{"n_layer": 10, "d_model": 192, "n_head": 6, "vocab_size": 8192, "activation": "quick_gelu", "bias": "all", "init_std_qkv": 0.0169, "init_std_down": 0.00378, "lr_mult_down": 3.0, "decay_fraction": 0.659, "decay_shape": "linear", "doc_mask": true, "steps": 11728}
Each number is 50 + 15 x the weight over its row's rms, rounded and kept within 0 to 99. Layers, rows and columns count from 0. The size before them is the row's rms in percent of the matrix's.

# layer 4 attention query, 192x192, rms 0.0876, rows 0-63, columns 144-191
105:44 67 54 52 70 57 64 21 33 55 16 48 73 76 51 68 62 40 41 31 44 62 42 43 34 17 45 48 50 36 48 38 52 56 51 32 47 64 09 42 57 77 40 51 53 55 48 78
107:31 47 77 61 74 28 44 34 55 61 19 60 58 29 19 49 65 73 64 41 39 27 69 50 49 48 52 45 41 38 35 69 28 66 39 40 72 46 49 21 71 39 83 67 39 19 68 37
096:36 38 64 52 44 34 75 59 73 49 41 62 92 76 55 41 51 44 42 40 49 29 49 57 49 31 64 76 55 62 48 20 59 49 77 55 34 60 34 29 47 73 54 42 52 23 40 50
101:62 54 30 49 27 25 50 37 44 23 59 27 47 51 39 50 35 47 44 71 43 59 76 51 82 19 52 60 45 68 34 33 55 57 57 60 46 59 43 61 55 35 52 50 57 58 73 52
099:30 65 36 49 68 42 48 40 74 47 66 61 29 56 62 48 62 48 59 69 45 60 37 60 58 65 80 41 42 37 82 54 31 49 38 66 68 57 47 34 42 53 64 70 55 50 57 48
116:44 57 45 65 79 28 38 34 29 79 69 40 52 54 36 16 65 48 60 58 59 27 47 58 55 46 49 30 29 37 92 32 34 54 38 35 81 44 34 81 51 48 73 42 50 37 73 46
118:60 44 46 72 25 73 54 63 44 31 54 48 63 63 00 47 57 59 21 54 46 40 71 24 42 55 34 56 55 58 42 59 42 81 64 64 48 57 65 67 60 58 51 54 43 29 42 74
103:22 63 28 30 40 67 32 46 45 66 42 46 54 60 54 43 55 40 38 38 26 26 59 56 50 46 48 72 38 40 60 56 63 76 38 43 57 56 60 59 63 57 45 67 34 23 63 50
098:30 66 62 55 38 37 18 44 73 60 73 36 55 36 37 48 60 79 46 21 68 53 46 55 55 57 19 44 84 13 41 56 62 51 42 37 53 66 39 66 60 57 52 49 45 61 16 43
107:37 50 73 48 50 22 60 51 69 59 77 49 76 62 48 43 99 46 61 76 55 64 54 63 62 33 65 71 35 71 61 46 39 39 42 45 53 65 29 41 53 51 53 48 58 44 56 32
107:50 53 61 48 78 35 51 48 22 46 54 35 46 39 49 50 38 34 28 57 59 53 66 45 57 27 62 72 26 57 67 48 33 14 56 34 71 62 54 30 71 54 34 55 57 52 39 49
103:68 92 70 45 77 44 49 39 31 49 56 61 60 73 52 62 53 30 68 39 85 43 74 41 42 33 45 40 50 61 46 68 35 42 69 60 52 60 38 23 45 40 43 52 37 54 59 64
109:74 24 26 52 38 41 52 68 32 17 72 71 53 49 59 44 54 49 37 41 45 41 19 60 57 81 53 49 20 65 49 61 74 56 11 73 63 53 60 56 62 61 56 59 47 55 76 51
110:24 44 60 48 62 33 52 41 66 61 53 31 51 44 42 29 71 50 27 41 50 51 66 42 54 42 26 50 59 32 53 46 20 56 76 43 57 52 62 74 54 56 74 39 54 57 55 70
110:33 58 44 58 42 46 79 38 44 56 81 62 45 29 51 48 22 46 39 56 59 33 33 43 41 55 36 42 72 28 71 59 76 40 66 52 50 30 37 18 44 49 47 59 46 53 43 57
104:44 33 39 66 33 74 42 56 51 28 60 49 31 63 62 22 46 63 68 46 61 53 52 54 49 42 42 33 46 45 44 54 34 51 41 55 59 40 52 42 33 39 39 46 67 69 55 63
092:41 42 41 74 32 46 32 73 32 09 51 69 47 59 41 52 75 00 63 47 41 84 64 41 46 53 35 39 30 55 66 57 35 66 81 62 41 25 49 58 52 29 75 71 43 38 68 35
104:80 66 63 43 53 56 28 50 37 37 66 38 33 40 56 40 46 61 75 48 34 57 33 65 87 50 61 51 51 92 55 58 45 59 68 33 52 48 40 58 60 53 66 99 28 61 52 52
102:36 38 66 71 44 60 64 25 63 54 58 40 37 59 67 55 84 53 63 37 40 62 77 48 60 69 52 46 62 55 61 49 44 79 31 30 49 39 51 67 42 56 66 75 31 71 52 53
103:54 73 44 50 51 79 59 53 26 34 45 25 69 38 32 52 53 35 58 91 33 33 54 37 82 58 63 65 28 38 57 36 40 35 56 63 41 46 54 56 62 55 54 57 52 42 47 76
104:72 60 43 67 37 54 38 74 31 61 54 64 39 42 24 19 44 46 43 47 52 49 39 75 31 35 59 58 56 46 60 40 53 76 26 64 51 32 24 38 34 76 71 65 30 64 55 39
105:68 67 37 56 42 22 61 37 52 52 35 56 53 54 31 58 44 45 52 49 62 35 56 47 17 54 39 40 66 39 41 57 43 50 61 44 60 50 65 63 46 53 70 73 45 77 46 80
109:75 83 52 44 73 79 36 48 49 46 35 77 82 44 72 73 97 49 70 47 44 51 66 46 32 24 44 46 35 50 63 56 56 47 56 61 47 29 52 53 52 64 38 31 52 21 54 68
099:37 69 60 44 46 34 56 58 46 47 51 47 53 41 29 48 68 53 38 77 76 81 46 60 60 63 55 21 36 60 48 58 44 53 35 50 30 66 25 53 61 60 64 45 33 46 50 36
095:60 25 34 57 63 26 56 33 59 67 61 56 33 64 64 45 25 44 43 51 42 42 43 39 36 65 58 69 55 59 30 69 29 45 42 51 30 67 66 36 50 64 99 61 68 63 03 66
106:55 45 51 29 50 28 61 43 48 73 58 61 44 40 38 26 38 35 71 65 56 27 83 51 68 63 47 39 51 51 54 33 28 46 34 50 68 57 44 73 43 48 65 76 33 57 70 37
102:28 81 42 68 53 27 46 39 35 47 13 25 50 69 57 66 24 70 40 68 10 65 50 46 60 72 48 74 43 77 38 37 61 49 67 68 46 50 56 60 19 64 34 51 32 27 60 39
107:34 57 64 47 41 41 53 41 48 41 46 60 64 46 52 35 41 55 47 36 58 54 47 67 41 17 45 53 94 17 56 44 49 49 79 60 65 55 33 40 40 44 25 52 48 59 44 19
109:54 62 46 59 28 64 48 48 56 62 33 49 48 27 37 63 57 50 76 65 38 47 68 41 64 58 52 42 39 46 45 61 49 43 54 42 39 36 42 51 44 46 64 54 63 59 65 69
102:52 26 41 26 56 39 30 57 57 46 80 71 46 38 36 48 26 65 54 55 48 38 48 37 66 54 71 51 69 30 64 33 70 49 64 47 18 74 63 38 26 51 43 73 38 52 34 68
110:57 51 54 49 22 82 34 55 65 56 54 72 52 60 41 39 40 55 66 46 58 75 42 63 65 18 60 36 60 50 68 76 67 51 51 29 45 36 48 53 93 37 85 61 52 34 66 51
104:39 40 51 64 59 56 40 44 36 61 39 27 31 47 46 44 48 53 41 47 24 41 47 59 45 85 42 50 64 52 61 47 57 13 35 44 63 69 64 51 72 71 47 34 48 42 71 56
098:60 42 61 50 31 58 40 46 44 23 63 50 41 60 59 71 65 17 62 49 55 76 28 69 69 57 45 38 41 76 60 56 52 47 53 21 67 38 49 28 63 38 51 54 50 57 71 43
112:64 42 76 40 38 54 31 59 46 41 59 56 75 26 41 52 78 47 65 64 55 62 43 48 66 73 54 46 25 46 40 56 13 48 58 51 62 52 61 25 67 49 70 51 52 39 34 64
121:50 62 52 49 30 64 55 72 52 57 52 74 63 42 37 40 74 37 19 21 60 47 40 31 29 33 51 58 44 32 66 58 94 27 53 44 67 51 33 26 72 53 47 68 53 26 41 62
107:30 35 46 43 45 52 47 41 41 42 42 54 76 53 34 57 43 43 44 60 42 59 66 41 33 27 54 81 58 47 40 32 52 07 55 69 56 50 53 32 25 47 50 45 73 68 67 53
094:34 53 29 74 24 74 38 34 40 66 91 54 72 38 45 49 75 26 60 53 65 73 76 33 60 50 64 38 48 55 82 48 57 51 41 50 41 55 26 22 54 38 69 48 41 34 37 40
093:57 45 66 42 27 40 55 62 59 98 56 78 56 54 31 52 46 40 34 65 46 39 44 70 54 53 98 48 62 17 65 62 50 40 54 32 50 77 58 66 80 58 38 71 51 24 44 59
098:42 72 37 29 52 70 30 52 48 35 22 57 82 65 27 30 50 59 44 42 40 65 60 55 41 63 28 57 37 83 44 60 14 31 75 67 63 64 40 49 73 69 66 54 48 38 63 70
098:39 62 29 08 29 50 46 54 58 52 44 54 34 53 51 91 51 47 37 36 45 38 64 49 33 33 39 65 82 46 54 52 75 58 52 88 39 53 65 62 58 57 26 59 50 31 64 34
101:60 25 27 52 46 48 64 54 79 45 54 49 56 43 27 55 48 59 59 54 51 56 46 52 33 49 54 54 48 51 21 53 75 58 43 12 47 51 35 41 59 51 60 70 36 71 30 46
099:52 40 24 35 68 59 57 48 51 57 63 53 62 70 15 80 79 37 57 48 41 42 68 59 39 46 70 44 46 48 55 48 44 23 47 55 47 46 40 51 56 45 68 69 50 57 34 20
103:47 36 77 41 67 16 59 21 34 36 41 43 65 46 45 44 30 33 50 79 33 47 59 56 72 43 74 53 49 45 61 41 40 48 45 32 33 48 60 52 58 43 54 73 21 26 34 37
101:67 88 66 60 16 55 72 67 60 65 79 67 29 31 51 23 12 48 59 48 55 62 42 44 63 35 66 73 60 64 47 63 48 46 44 36 52 36 39 27 77 34 59 32 36 58 80 44
096:31 51 42 44 40 50 86 56 61 49 22 44 66 36 47 53 62 68 45 38 65 47 36 29 47 40 33 43 37 52 55 45 59 91 35 71 60 39 50 63 78 86 26 23 45 46 64 50
099:51 52 38 64 51 34 59 35 45 59 08 39 23 72 42 50 61 41 37 57 53 28 50 65 58 56 21 37 39 35 67 44 22 48 40 59 62 71 49 80 81 53 61 37 44 60 33 60
109:39 88 44 56 52 60 75 48 52 69 52 73 71 47 71 79 30 45 46 56 41 28 45 45 54 25 08 29 72 49 64 26 81 49 88 63 45 34 60 61 32 39 35 53 38 56 49 61
100:45 37 60 33 39 56 34 44 63 43 77 76 41 35 87 60 49 49 38 41 78 46 58 49 50 33 40 44 75 10 60 69 51 65 52 67 34 44 36 45 41 54 41 44 57 63 48 25
107:70 30 35 44 47 49 55 63 53 36 43 54 62 59 52 75 69 25 29 30 41 51 28 23 54 58 50 59 72 44 58 75 59 45 64 31 49 54 85 77 42 35 52 52 68 46 52 62
111:55 53 62 54 56 27 32 23 72 29 55 31 26 50 44 88 54 80 47 37 30 47 31 41 85 48 53 44 70 49 59 40 50 52 55 45 45 68 60 56 33 34 55 74 48 52 32 61
100:55 52 89 66 80 30 40 63 70 87 28 55 25 62 48 32 59 48 61 55 34 47 51 66 49 34 66 52 37 62 61 61 24 67 36 37 62 64 56 77 63 58 62 34 27 52 41 65
098:38 47 48 29 63 59 48 40 41 39 53 44 54 38 48 47 40 59 39 89 21 35 48 61 78 46 71 51 15 62 63 27 37 36 68 56 28 47 37 66 65 57 65 64 53 48 42 58
106:37 46 06 34 35 45 30 46 51 36 61 50 41 68 71 53 46 52 51 42 57 79 45 54 45 42 51 46 78 77 73 42 49 57 71 59 59 30 44 99 40 62 24 46 56 76 27 47
104:65 30 71 14 66 37 71 37 40 40 70 62 60 56 45 43 47 75 56 39 51 67 70 34 42 32 50 25 31 50 33 43 64 49 55 54 50 38 65 39 79 46 77 66 44 55 33 69
111:13 89 49 61 74 55 34 62 64 32 39 49 76 58 51 58 65 66 55 71 12 56 71 46 47 46 69 60 23 79 54 60 31 58 57 73 49 43 64 60 42 48 47 29 52 18 55 47
111:56 62 80 67 57 36 32 45 40 43 42 31 48 37 30 38 62 38 53 78 52 76 48 57 35 41 31 40 43 67 58 49 29 35 50 45 62 52 30 42 53 39 71 37 54 43 42 48
111:17 34 55 78 51 42 52 32 47 42 46 70 44 67 40 59 59 74 45 70 23 51 42 12 21 60 43 53 80 59 53 58 70 45 72 73 26 50 86 23 12 34 44 61 52 51 41 56
100:64 59 26 64 73 41 57 45 47 31 59 33 36 27 54 52 50 46 78 44 20 57 58 47 60 50 35 45 29 52 81 42 49 61 50 60 59 38 47 43 54 32 85 52 66 49 68 65
107:50 55 32 31 70 55 27 53 39 52 55 40 42 36 77 81 45 49 54 71 35 48 69 34 33 56 57 63 37 63 58 37 54 42 33 87 68 60 55 71 20 69 49 46 44 35 69 54
104:33 68 67 30 59 37 57 39 58 67 76 55 45 47 41 08 31 54 43 37 44 50 49 52 51 47 72 60 65 35 53 51 49 68 68 58 58 23 10 13 59 79 57 49 67 47 62 52
099:66 55 47 64 35 71 53 42 73 61 23 43 53 27 51 34 57 44 37 65 45 37 45 42 85 68 72 51 50 52 72 41 50 57 62 32 34 56 19 46 64 51 60 52 57 53 54 70
102:49 49 30 41 78 32 20 54 64 30 66 48 38 37 49 52 60 26 22 53 66 42 70 37 52 51 53 38 43 60 51 42 23 38 66 50 40 76 55 06 56 59 31 63 43 65 41 53
103:53 46 88 69 39 63 40 47 54 63 50 62 29 43 66 58 37 22 67 64 67 31 50 59 66 43 81 48 40 67 48 67 43 44 31 20 55 65 47 60 78 52 52 48 25 31 51 56
101:60 61 56 59 74 54 65 42 40 62 26 06 58 40 52 53 61 41 35 63 14 38 54 41 41 58 46 59 50 50 65 59 46 36 66 70 47 48 51 37 45 60 59 30 51 22 45 44
# layer 4 attention key, 96x192, rms 0.083, rows 0-31, columns 144-191
097:27 31 70 82 58 48 75 44 57 39 55 48 56 55 36 55 33 52 32 45 47 51 45 54 31 44 23 39 67 44 56 21 68 41 44 38 31 43 61 41 42 42 25 53 45 53 35 62
108:26 65 78 54 48 33 56 55 25 49 24 47 73 36 32 45 34 36 60 64 51 34 84 64 65 47 37 60 53 55 50 41 45 38 54 53 71 47 52 47 64 61 68 47 42 17 44 74
118:59 50 28 48 45 82 58 47 35 27 56 33 53 27 35 44 70 46 56 58 44 39 43 44 52 52 33 64 61 67 44 47 68 53 44 49 24 67 32 53 51 78 56 39 37 60 28 51
107:58 13 40 47 40 53 67 32 33 61 38 51 48 66 54 61 39 61 54 69 51 59 51 55 63 51 45 55 45 45 57 35 48 32 77 52 38 59 55 58 17 40 55 49 60 77 58 34
098:26 60 75 50 75 70 57 50 68 23 42 57 39 30 57 55 49 71 57 75 46 38 76 70 57 58 68 36 37 29 75 29 42 52 41 49 44 32 18 42 40 56 72 82 34 58 57 45
107:68 75 35 29 47 21 66 45 45 71 56 69 45 32 72 48 64 63 51 40 74 32 65 51 49 65 60 46 46 43 39 47 49 40 65 66 46 44 37 49 83 44 55 48 43 30 59 40
109:60 24 44 64 52 38 27 48 59 19 43 40 75 68 21 52 47 33 40 52 56 37 54 53 15 56 50 74 31 76 46 55 35 34 84 57 71 39 63 83 57 61 77 40 51 08 75 62
107:44 39 21 27 46 74 43 51 40 54 34 37 57 45 66 67 41 50 51 80 31 32 26 63 78 77 30 73 67 51 28 42 60 38 57 47 42 40 44 62 49 70 39 44 35 55 68 43
100:56 53 51 56 56 33 42 47 47 56 67 48 71 53 60 43 40 72 30 37 43 41 41 61 33 47 55 44 41 48 24 62 71 49 60 45 58 66 38 19 38 49 61 28 35 23 31 21
102:57 52 53 41 57 39 37 09 47 80 66 33 52 56 27 50 55 51 44 76 42 68 49 46 46 57 82 89 54 42 50 47 70 38 18 65 35 65 66 29 75 49 46 65 43 41 69 17
109:49 74 48 29 81 40 57 52 24 51 43 24 41 50 34 59 31 37 31 67 35 51 61 28 68 63 81 60 39 39 65 15 49 01 54 36 62 52 49 50 34 54 27 46 51 45 66 38
098:41 41 53 58 22 58 35 46 91 62 34 58 35 51 40 42 24 33 37 57 55 41 46 57 43 31 45 61 43 64 32 53 49 56 66 75 35 38 59 68 75 46 44 52 45 54 61 56
103:63 35 43 50 44 65 69 41 52 46 46 46 56 41 33 25 48 62 31 25 48 59 29 85 76 64 81 42 25 53 71 43 41 69 38 32 65 59 37 75 50 75 68 44 68 58 68 47
106:54 48 54 71 77 47 42 41 62 52 34 39 36 38 37 39 70 42 48 51 55 25 41 48 47 48 25 39 47 30 35 56 46 69 59 38 44 70 70 71 64 66 78 44 42 57 37 73
112:32 39 38 30 48 64 75 37 63 65 77 41 42 40 58 52 22 29 53 65 56 53 37 59 80 13 49 41 53 33 67 38 54 55 87 31 62 41 28 34 49 37 67 45 56 43 46 66
106:69 39 51 43 44 47 37 52 76 18 55 67 25 55 67 55 47 53 58 36 62 40 57 58 55 31 47 44 37 59 42 63 59 11 43 57 34 58 55 40 52 40 22 48 48 71 76 36
101:62 64 62 56 52 58 43 53 44 47 45 60 65 61 40 80 48 46 58 77 40 35 76 25 15 41 46 70 40 50 33 70 50 68 78 49 20 44 63 51 54 24 87 49 41 50 42 12
108:62 68 56 42 71 29 39 32 67 43 33 49 46 41 33 64 39 86 68 59 15 79 41 45 70 50 58 31 54 63 49 50 49 51 59 42 35 48 62 55 48 47 71 82 29 34 46 78
100:42 45 69 45 23 52 26 43 33 61 53 54 43 40 44 47 86 41 31 44 38 72 70 55 50 69 72 68 42 59 48 75 47 64 46 62 44 43 66 65 67 49 56 54 23 31 62 54
099:38 68 63 61 59 71 51 51 44 30 60 48 36 06 42 26 53 25 48 81 44 32 28 52 85 61 63 48 44 39 40 62 37 47 49 82 53 57 80 47 51 30 47 52 47 60 36 77
105:61 28 38 29 46 24 32 31 43 48 53 61 41 38 65 37 43 43 48 69 58 37 41 59 60 40 34 61 84 55 55 57 55 42 72 60 63 34 34 53 37 70 63 37 53 53 64 56
105:61 62 49 72 69 35 68 33 48 54 67 41 66 50 36 31 54 42 49 48 51 37 57 00 35 59 60 61 57 56 47 34 43 45 53 35 50 48 32 57 50 42 71 60 61 50 72 47
113:27 85 36 55 65 64 52 59 49 60 37 41 49 36 67 72 62 48 29 68 23 62 65 49 13 29 52 73 13 65 64 54 40 34 71 82 37 31 64 49 36 54 65 38 29 41 70 53
103:68 46 81 68 47 15 67 42 38 61 38 52 69 51 29 45 52 28 38 84 65 43 39 57 54 65 58 57 30 46 36 24 67 23 38 49 40 42 42 72 78 65 69 49 50 39 27 55
101:28 55 37 41 36 52 34 65 71 47 59 51 53 61 50 26 62 43 63 50 44 72 43 29 42 50 44 47 72 59 49 69 46 66 55 30 48 86 39 25 38 38 63 61 62 56 68 64
105:45 34 53 51 76 41 53 27 52 65 74 50 45 65 29 46 56 63 58 48 35 26 65 31 48 65 56 38 58 31 56 52 55 49 37 42 67 82 56 67 46 17 53 78 38 52 81 45
106:65 42 40 43 50 39 34 57 41 49 27 39 17 49 68 45 61 89 47 57 31 49 47 64 62 53 53 52 48 53 35 45 22 39 60 63 34 55 48 72 37 60 64 25 60 52 56 46
106:40 49 64 57 32 46 59 54 34 51 50 62 66 31 52 43 44 67 65 42 41 44 24 72 42 46 59 52 51 59 42 46 47 61 54 47 33 53 29 21 36 41 36 65 40 41 20 33
104:60 82 60 73 47 60 51 22 36 45 57 24 59 59 38 68 62 62 47 42 44 57 58 36 77 64 31 66 32 70 31 57 53 21 65 30 50 54 58 57 73 32 48 71 61 39 57 86
103:43 50 20 38 60 25 37 69 33 56 44 54 38 66 55 65 58 59 74 61 33 48 70 37 69 63 55 56 44 61 79 19 45 41 63 60 24 57 54 19 46 36 66 56 66 54 37 47
105:52 45 54 45 30 65 38 62 40 33 34 66 68 45 63 52 45 51 76 38 39 43 51 47 76 18 65 58 48 63 47 51 53 22 44 50 38 43 60 72 65 40 73 52 30 48 43 57
102:59 80 35 59 34 73 47 48 48 51 36 58 51 49 57 44 56 26 54 39 33 30 47 55 42 65 64 22 39 51 31 60 58 34 31 56 79 70 48 44 52 45 59 36 52 64 53 73
# layer 4 attention value, 96x192, rms 0.0744, rows 0-16, columns 144-191
100:71 80 52 58 58 38 34 36 75 59 44 56 48 55 48 52 47 31 58 61 26 77 46 42 59 67 62 45 19 44 52 48 63 38 72 63 72 33 66 50 49 69 69 29 55 73 67 35
100:45 42 49 44 29 29 52 45 60 23 35 37 39 53 44 57 58 74 50 35 61 46 34 36 52 45 63 60 51 55 34 49 57 52 26 19 48 36 39 07 38 38 41 66 64 62 61 44
101:71 67 60 22 45 49 64 43 41 56 53 48 44 72 41 44 68 53 66 45 33 52 62 37 61 30 76 60 60 55 62 42 56 56 36 68 58 35 46 55 49 50 46 84 48 40 61 56
101:32 40 37 43 85 27 42 60 38 55 40 34 44 68 53 55 41 55 51 69 39 50 79 38 53 30 73 57 49 50 39 72 25 42 59 41 45 72 42 63 47 56 70 55 39 55 98 59
106:39 47 42 47 59 33 09 58 62 63 57 48 43 49 49 35 38 37 64 56 52 29 56 54 63 49 49 37 41 37 40 50 55 32 29 49 76 77 62 46 42 33 69 58 54 65 64 54
093:38 63 48 79 69 35 44 62 41 43 45 77 63 77 37 55 73 32 34 50 53 44 40 57 42 39 61 43 47 72 39 51 55 63 43 47 50 57 42 43 56 87 50 47 32 27 68 45
098:58 71 43 76 46 31 39 36 46 28 46 51 44 43 38 59 35 68 44 45 28 65 63 22 65 54 35 61 51 55 49 72 45 63 81 38 31 25 47 60 49 31 76 73 47 28 53 31
087:34 75 32 37 36 83 52 91 46 74 36 50 45 55 28 53 35 40 69 20 53 55 17 40 53 47 56 51 14 56 48 83 31 45 59 42 47 48 56 42 63 60 55 26 59 61 38 77
098:67 39 56 23 51 43 35 59 38 35 37 37 51 29 35 63 87 65 29 35 57 37 40 43 39 34 46 54 19 39 76 52 71 25 63 68 64 23 67 57 34 71 24 36 63 51 37 69
090:40 36 49 52 45 70 42 37 63 44 69 63 42 08 44 40 47 70 70 53 36 51 41 51 66 38 69 41 61 46 85 52 26 64 34 55 47 28 31 58 27 39 69 70 44 66 48 57
105:42 47 40 69 45 42 24 68 54 40 41 55 67 57 55 37 61 45 60 68 37 54 49 51 44 32 60 56 61 58 64 46 54 86 37 43 41 59 71 44 42 31 55 84 58 41 37 44
103:63 49 68 74 72 76 44 57 53 43 37 38 84 58 46 70 40 68 34 52 45 47 44 27 36 47 59 49 55 39 40 53 66 45 22 48 61 63 43 35 45 54 60 47 43 57 45 29
098:81 35 29 77 47 26 59 51 32 41 32 53 57 49 39 46 27 34 33 62 56 31 52 54 41 45 60 31 39 60 71 44 45 22 70 49 22 55 36 47 25 52 58 73 29 39 42 47
100:55 74 45 62 35 49 48 28 62 70 47 45 50 55 55 47 45 39 79 36 52 64 79 23 55 28 55 30 56 64 48 51 63 56 51 57 41 70 40 48 67 30 20 59 48 54 52 62
097:66 33 50 42 71 56 43 71 10 65 32 35 64 75 60 56 46 47 33 31 45 55 70 73 50 45 35 50 57 40 74 44 67 61 61 40 40 56 59 63 82 56 26 52 31 34 44 50
100:34 30 48 77 57 68 19 45 42 18 73 29 62 71 86 54 45 33 32 57 52 47 58 54 81 22 61 42 37 87 33 32 35 34 43 46 23 52 81 39 45 42 53 49 66 45 24 60
100:67 53 34 47 55 51 42 37 79 40 62 73 63 24 51 46 16 67 60 46 65 48 32 38 39 40 29 55 77 51 14 44 60 42 75 57 34 55 43 56 68 64 47 69 41 56 58 61
# layer 4 attention output (transposed), 192x192, rms 0.263, rows 0-15,32-47, columns 144-191
096:40 47 25 37 44 34 51 72 32 55 32 38 35 71 66 81 28 59 29 59 58 53 57 66 55 60 47 65 48 60 43 28 46 65 84 61 10 64 53 23 38 36 40 36 45 60 46 64
099:36 11 63 45 43 72 58 44 54 51 58 58 43 43 41 56 52 69 64 47 46 37 75 61 68 65 34 54 43 45 56 30 43 47 65 55 40 74 69 75 51 57 45 59 57 60 26 74
109:25 39 66 88 66 47 45 64 45 40 51 36 53 19 42 43 49 47 60 35 60 24 56 74 47 59 62 47 58 26 44 40 53 55 67 33 57 70 37 60 63 46 18 42 53 24 51 54
098:42 97 35 52 42 32 75 74 59 42 29 55 47 65 46 54 39 67 44 14 45 55 53 55 42 51 26 48 70 48 61 12 49 41 47 54 55 18 43 73 41 41 34 38 58 50 42 49
109:53 59 76 61 49 51 31 59 45 33 46 43 46 68 39 59 71 67 38 17 57 54 35 44 39 50 53 48 77 55 59 52 73 59 46 68 33 59 72 67 68 62 34 50 56 78 39 57
093:78 57 74 34 62 21 53 46 60 39 54 39 34 57 45 69 41 40 42 33 39 29 67 45 47 44 70 76 54 66 46 48 49 63 67 41 58 58 36 45 44 51 37 59 34 74 59 60
099:58 35 36 50 68 69 74 48 65 33 32 30 59 46 72 54 47 25 32 50 61 26 45 56 51 58 80 52 41 70 49 31 69 72 33 45 45 61 39 74 62 74 27 52 50 57 71 47
097:45 51 59 52 57 25 56 35 52 75 46 34 55 68 63 45 62 52 43 46 49 57 33 46 52 34 69 42 49 52 58 26 28 68 51 31 55 52 24 26 30 51 63 76 58 49 73 42
091:47 37 43 71 27 58 24 80 45 40 47 60 31 62 46 35 38 49 53 55 47 52 64 56 64 34 38 39 44 67 24 47 40 70 69 75 30 42 70 67 06 42 66 67 76 79 49 46
103:65 58 45 37 33 50 59 74 75 47 49 64 66 85 37 46 43 44 63 45 33 50 59 35 72 59 40 56 60 72 43 29 36 70 81 55 42 50 81 29 54 40 67 45 67 71 59 33
110:50 43 61 62 69 53 59 23 39 36 64 58 39 44 62 27 44 51 58 46 44 48 32 45 29 92 43 25 41 47 28 27 59 32 40 49 50 52 56 51 59 78 16 46 44 60 67 57
099:26 59 39 35 48 48 56 72 24 64 78 25 42 38 54 28 46 20 63 57 41 35 42 39 54 40 48 36 53 42 33 17 58 69 26 67 30 47 47 39 23 46 51 44 64 52 61 83
100:34 98 62 36 26 56 28 34 55 76 59 46 48 61 53 60 72 36 65 35 69 60 64 68 43 58 30 69 56 38 33 50 15 61 48 54 74 61 38 33 36 45 68 61 64 43 48 68
107:41 67 46 47 52 55 60 62 64 68 58 38 49 52 56 46 64 50 23 23 51 34 45 65 57 57 54 72 43 20 45 65 49 71 63 47 59 76 40 58 53 65 46 19 44 43 62 18
105:38 54 63 73 62 68 42 81 52 49 61 21 75 64 56 35 57 72 51 57 50 52 34 33 68 51 60 32 45 59 49 48 54 27 50 42 32 41 31 41 47 62 39 68 65 69 37 69
106:51 51 52 62 46 55 66 24 38 65 30 54 48 07 38 73 49 48 73 52 25 51 45 37 31 33 32 53 51 40 40 61 66 34 67 51 41 43 36 51 45 57 60 42 43 63 43 68
090:50 30 50 63 45 42 40 44 69 35 69 72 54 47 47 17 68 53 64 25 57 43 43 29 61 45 67 37 70 46 38 73 46 40 57 30 64 46 57 51 24 43 48 73 64 75 33 36
102:63 55 51 44 56 41 45 66 55 47 45 41 72 59 34 35 43 46 35 59 54 72 31 40 45 42 38 61 48 40 55 53 21 49 58 82 41 37 69 60 81 17 66 42 50 32 63 52
100:56 51 45 36 48 45 53 43 48 30 42 46 33 68 69 48 46 50 37 21 54 65 51 43 41 49 17 49 36 64 62 88 45 40 38 56 53 43 51 56 49 55 75 57 66 75 34 66
092:60 19 50 69 29 93 32 21 41 34 74 53 42 28 62 34 51 46 43 55 62 62 38 71 44 54 73 25 30 54 37 46 62 53 46 64 56 41 70 23 43 69 41 46 54 40 31 39
099:44 46 39 54 39 44 74 70 36 41 25 55 34 31 48 59 64 34 48 62 53 59 72 88 66 46 59 69 39 66 48 36 22 51 68 33 37 47 18 61 66 46 48 17 33 32 38 68
108:50 24 32 64 60 56 42 60 48 61 53 26 32 34 45 36 45 72 66 76 38 54 44 39 50 66 51 17 61 52 36 55 74 34 29 53 51 42 59 30 39 48 49 45 79 29 48 47
095:49 58 70 41 34 55 41 37 60 61 60 43 65 56 37 59 63 67 49 39 50 28 52 55 26 57 44 65 56 38 56 57 62 21 47 77 61 58 56 34 36 71 36 33 43 50 34 55
100:48 69 69 62 38 34 54 44 62 28 47 60 49 56 35 58 47 52 44 32 54 60 64 71 92 84 16 35 64 73 54 37 77 39 34 45 48 49 71 51 66 50 56 37 15 58 35 48
106:52 47 43 42 48 37 55 17 60 42 53 35 56 67 53 68 52 50 60 70 64 57 53 61 65 59 56 61 46 62 60 50 67 47 39 26 39 70 26 07 90 29 71 73 28 56 58 40
110:63 28 41 53 43 58 42 42 32 42 41 34 60 32 59 43 67 31 45 44 60 61 47 48 54 53 40 49 37 49 28 72 61 50 31 48 55 38 40 66 59 71 64 60 34 45 40 86
101:48 68 47 30 30 57 34 44 57 61 35 58 49 51 67 79 90 47 26 55 46 58 50 30 62 59 55 44 52 48 58 56 38 29 67 40 48 31 33 47 39 46 46 46 56 42 39 69
109:51 73 64 60 28 45 42 39 81 65 34 38 50 61 64 81 79 75 21 36 62 81 52 80 58 60 48 43 59 54 61 42 45 36 63 55 36 27 42 70 63 62 23 53 34 55 40 44
104:49 39 50 54 41 74 50 68 70 67 50 58 51 24 79 42 69 51 70 56 35 22 26 60 71 64 72 54 59 34 65 49 65 73 34 31 48 53 72 69 59 38 40 49 36 49 58 48
091:50 30 42 73 38 61 26 42 40 37 59 47 58 52 48 45 55 61 25 68 52 46 45 60 22 61 62 48 68 07 86 37 49 48 67 39 67 33 53 47 35 46 72 65 73 54 48 79
099:55 43 59 52 29 50 87 31 38 51 48 67 36 24 66 48 31 39 45 74 63 65 29 59 52 40 34 45 56 35 28 44 63 57 37 59 52 49 40 45 30 48 54 51 53 57 48 58
085:76 60 31 40 41 48 65 50 32 38 48 48 48 69 28 29 49 54 24 42 61 43 32 75 33 82 60 60 43 51 60 59 41 80 54 56 77 42 61 55 80 65 57 52 40 41 69 48